Weights of a small GPT-style language model, trained from scratch on English Wikipedia.
Size: 8 layers, width 256, MLP 704 SwiGLU, 6.45M parameters.
Each number is 500 + 50 x the weight over its row's rms, rounded and kept within 0 to 999. Layers, rows and columns count from 0. Numbers have three digits each. The size before them is the row's rms in percent of the matrix's.

# gate: layer 2 MLP gate, 704x256, rms 0.137, rows 624-627, columns 0-255
# up: layer 2 MLP up, 704x256, rms 0.138, rows 624-627, columns 0-255
# down: layer 2 MLP down (transposed), 704x256, rms 0.124, rows 624-626, columns 0-255
gate624 094:548503490517518477459494556369415554656507476524499560517490480457493539531443553429446529562411474464501514582533534477475480500410468564528463522546516504518499466446468505444480520511546605443533446502513530488538505534473466538515587512632443454492503574362572402452449504455534509469513534538522445552401555430449505489596562487444452537439553432539527530500480527452492572503515507548442609559544508490500488520380511541512484484443498446461446547529490395563479509473447452588524422441455569473538483433525559497425553544366464528497547533521539595444437489485517470543555479517388494439518552535557533451471475502455477533536544510462483446482420479526448581470458526522358518576464492540463470450539540527589478522570591492492505438501530446515466429433576584
up624 094:571524510453549539475406461475462453605448514509509470608526508496514554558478513398539609552465506533470638517478516451526528513390450426545474518591498598552581552463445486470454533466532554527530438436418471508407453563541570493518486459535462509569479458424534357482441466426485513549531420541533495455473583485532500527548479556499474590404566556497558504599497472515455559553500547559501443502486625472418393515464411522493567615368495454474506542420518497507515571571495480501492521493442481444558515478547561476413522506423468481502559503502541590521536553489420516511572546510514500491584527480556534471476519513472466417576478444445424478519445432442405486524523487551468508474512523501514515499446556453528449497510465506504467614443528519570561438478502521
down624 102:537440414585521471449467511526401443430505504624535480516551536555515506489447586526488467561528435554471505571399484509436418459472530577501468448469448519537547427513478539455511476404585474548440567552505424514521477380506436450498421481496507502568430494632532324383405490456508507534469479487455475506474554406518512523556529480479475522465539509525515520500471565467499470441561387481520604450583518474465512549520531564540530463487511481439512435561518508498372491475489594426419546512487400548452427406485505546473528569480480530470518585391559560553499481539494416480536519551495535421501569519416507486407520467447431469579466537506434491483569458545520516573479486482481505495494519501525544527434453440521470552458551482503516477452512537468477436488611464
gate625 088:504581572479552425469490457450561415473493532518484506540509477558461447439394528530404522488569498521514526496580518537481577494580451494438413462481491422566547570412432537612515515573489566502542489540527487611517463483507500574512469532465427581557459463582497481536498540508477543442545481486533500541466456510344508528580520525516414550522447519574558445542558486427465531500469450482538525486568544600497476527462363459497469565446562438451587593467564610528615502498441491439476459488504507461455520504400487483561505571519403527490502456475457563482592449538502449485503530543455505498531593483478542464478442429555511532477517459399467490516594436472588394512461511492554478563539543516569504417465545523584516537522443466540521592455541533542485474446454437
up625 087:533454418519458523537502572516470556572478430464475570462386458518516465488530480485494519500478564411497515442444464501586476533446528480516571583499597579538523437534540518481520444442470481526552517518481480470509431483488485427581502542529498487555513523394423606517540450512494519595497565587456521510550578478521450533494412514556587577547457399576480525579475576559477480521529480471435494430457442316502512456499530545544501528488506441513430422515455443505473484486553524556463517446490538531480582465493557546480541387606552530473505508448504548498401649464499539468521378503518471485535436508474484545472477551386489545439548390491506448498497513534494562409504521488454510479519491534409431617565549459410549486540497482510605475495511496494532510552612483
down625 091:508451565521457560525534516570527451504532482435513527615486541489513546596494428533473539511543487495577476432431432514588506467537550547537480544437441464538451536438587430448528508439474496524479492513405491381513393485532498576433486456574508516507468432474574457528461549578527550376442536577446512498531466516500478569513468452529511448520566476496452454504566500559452402453539570503441510452382497539396491473458474553391443465433557586464452454544446459435488439443521414501478474545427515564435486509523498481486476415473505501464478525420537410509506423430530437548455495526536583444510550471453517480515529466490473534460596507516472405514492648430550464468489461372571472499490505522460523514526464536619434611565474556473451505485540596479510459487503556
gate626 106:586505432442466438508514546536502489469510550465447477422473509454563519416493569527571526505467523538501510536413492504480507476530436512540480406395547501468509520516497446444476534493531539467499425527526472564518581539464529441499466370473550507433540435502424505530409339457688499571550511497504591459451544513521567473496401548496502435471446563491569409499498518432490571523452509521594462576483553518591476363469553542503496506403508608484530464457481499435482460467485503451443546427484507497473443491437452505482507509567483565437555486491458473487500517604573494427435431523498536434537574508436540497398529423524460410451453538596544467438509506582479446474516418463492518487515467509511442472450422525522462489500574579524497401408516488541527447556484547
up626 100:535543467427508568515614469496458430575589414579461491564468505525454441534413511506418479406482538544452388543394488511507515546612550566434500563480499422479515500529476531557497447480504487537508552660488427460543524531507444462497532513573522524578498383436509629410427501507523511509464444553507475505412580423476412509540546608477523493490471417504519568479435561535515494629500493520406531496520458521473479467410427569586557508449478477444489506448497535492587481555474494451493480498427521503525502518514561485569462527506498513453485454475536464462464527465495532542446510502485441512523591504394491388461476492571570547453571503486469526470553501486463532416495467458525418565426581532536476529498613540462463463537491428532515534546456574522551509472577578
down626 098:509476407406411540489541361435457538500510595474522459519469480575461454501434513485452532563565449516450478470456496473474530391448499518577564504519459414473468575576442543572471492496471470511479542547482538535437448531477470515469476535614564497488456407474416566453469560469500542487545428513575451518556549491520534483497459557460466489517518461515546445458468566475509498616481564477550530467457466502534480462506583620491513507499494427466483430434528450428598527498561571438474502567503533440399545514492383484505554589506495577543525555573555406397507560520543391530569453503466498569530523490458573349477462425563513522506531502544569531494550415396489462490531586494506578462495426444540513478515541502472547573461526489597534528534428515478514509439489430
gate627 102:481467554552463553539502492465583523409461459520431537540495465538505505426432521443550637493506507564445508572572459580560513563632547455582433472488547435465508536531490388541469531497522503478458604532450526533531583571550456482464518443513557403510648487498545561612619530495532504543546432496498483586572494617544535401457500467440520416469511543506459462519448509566499503563496549481513583439527430507453578491544555508443467534525426490540441459465544541474589454463556466505602521481543535440601512470459412526496512470476527513405487497448501497525522543542545467454504570469501368479433503539534541556500503486505528443488485536542472446496536590520538558491506487578526452503497530494453606524555490520431517517527444593515486401516520422461557471533509602
up627 102:456450578502499573478491492489513451532491546502434450514559489484445520523585485551513352490471489392558512537472492526500555476476437532385506506538478612431499399525518499472499486470474536523577456474546494461499399394486492470563631594444528483450460423506581449506412474434496517499532498523489545459534491468553544491400441502430472486542559472584516529592497547571441518601530465431575373533524544419543479524497470581567520482557534481481526433547413550510485497499499542477497567385501399461470435483472556483557520567451441531484478482502503553549545481450461520483462557471536542550561516467418437451484450435518516471535483443491509499435589469532405480572495535528563515489465469631574408388398470456531509552534557451576480490471535504416513481535430465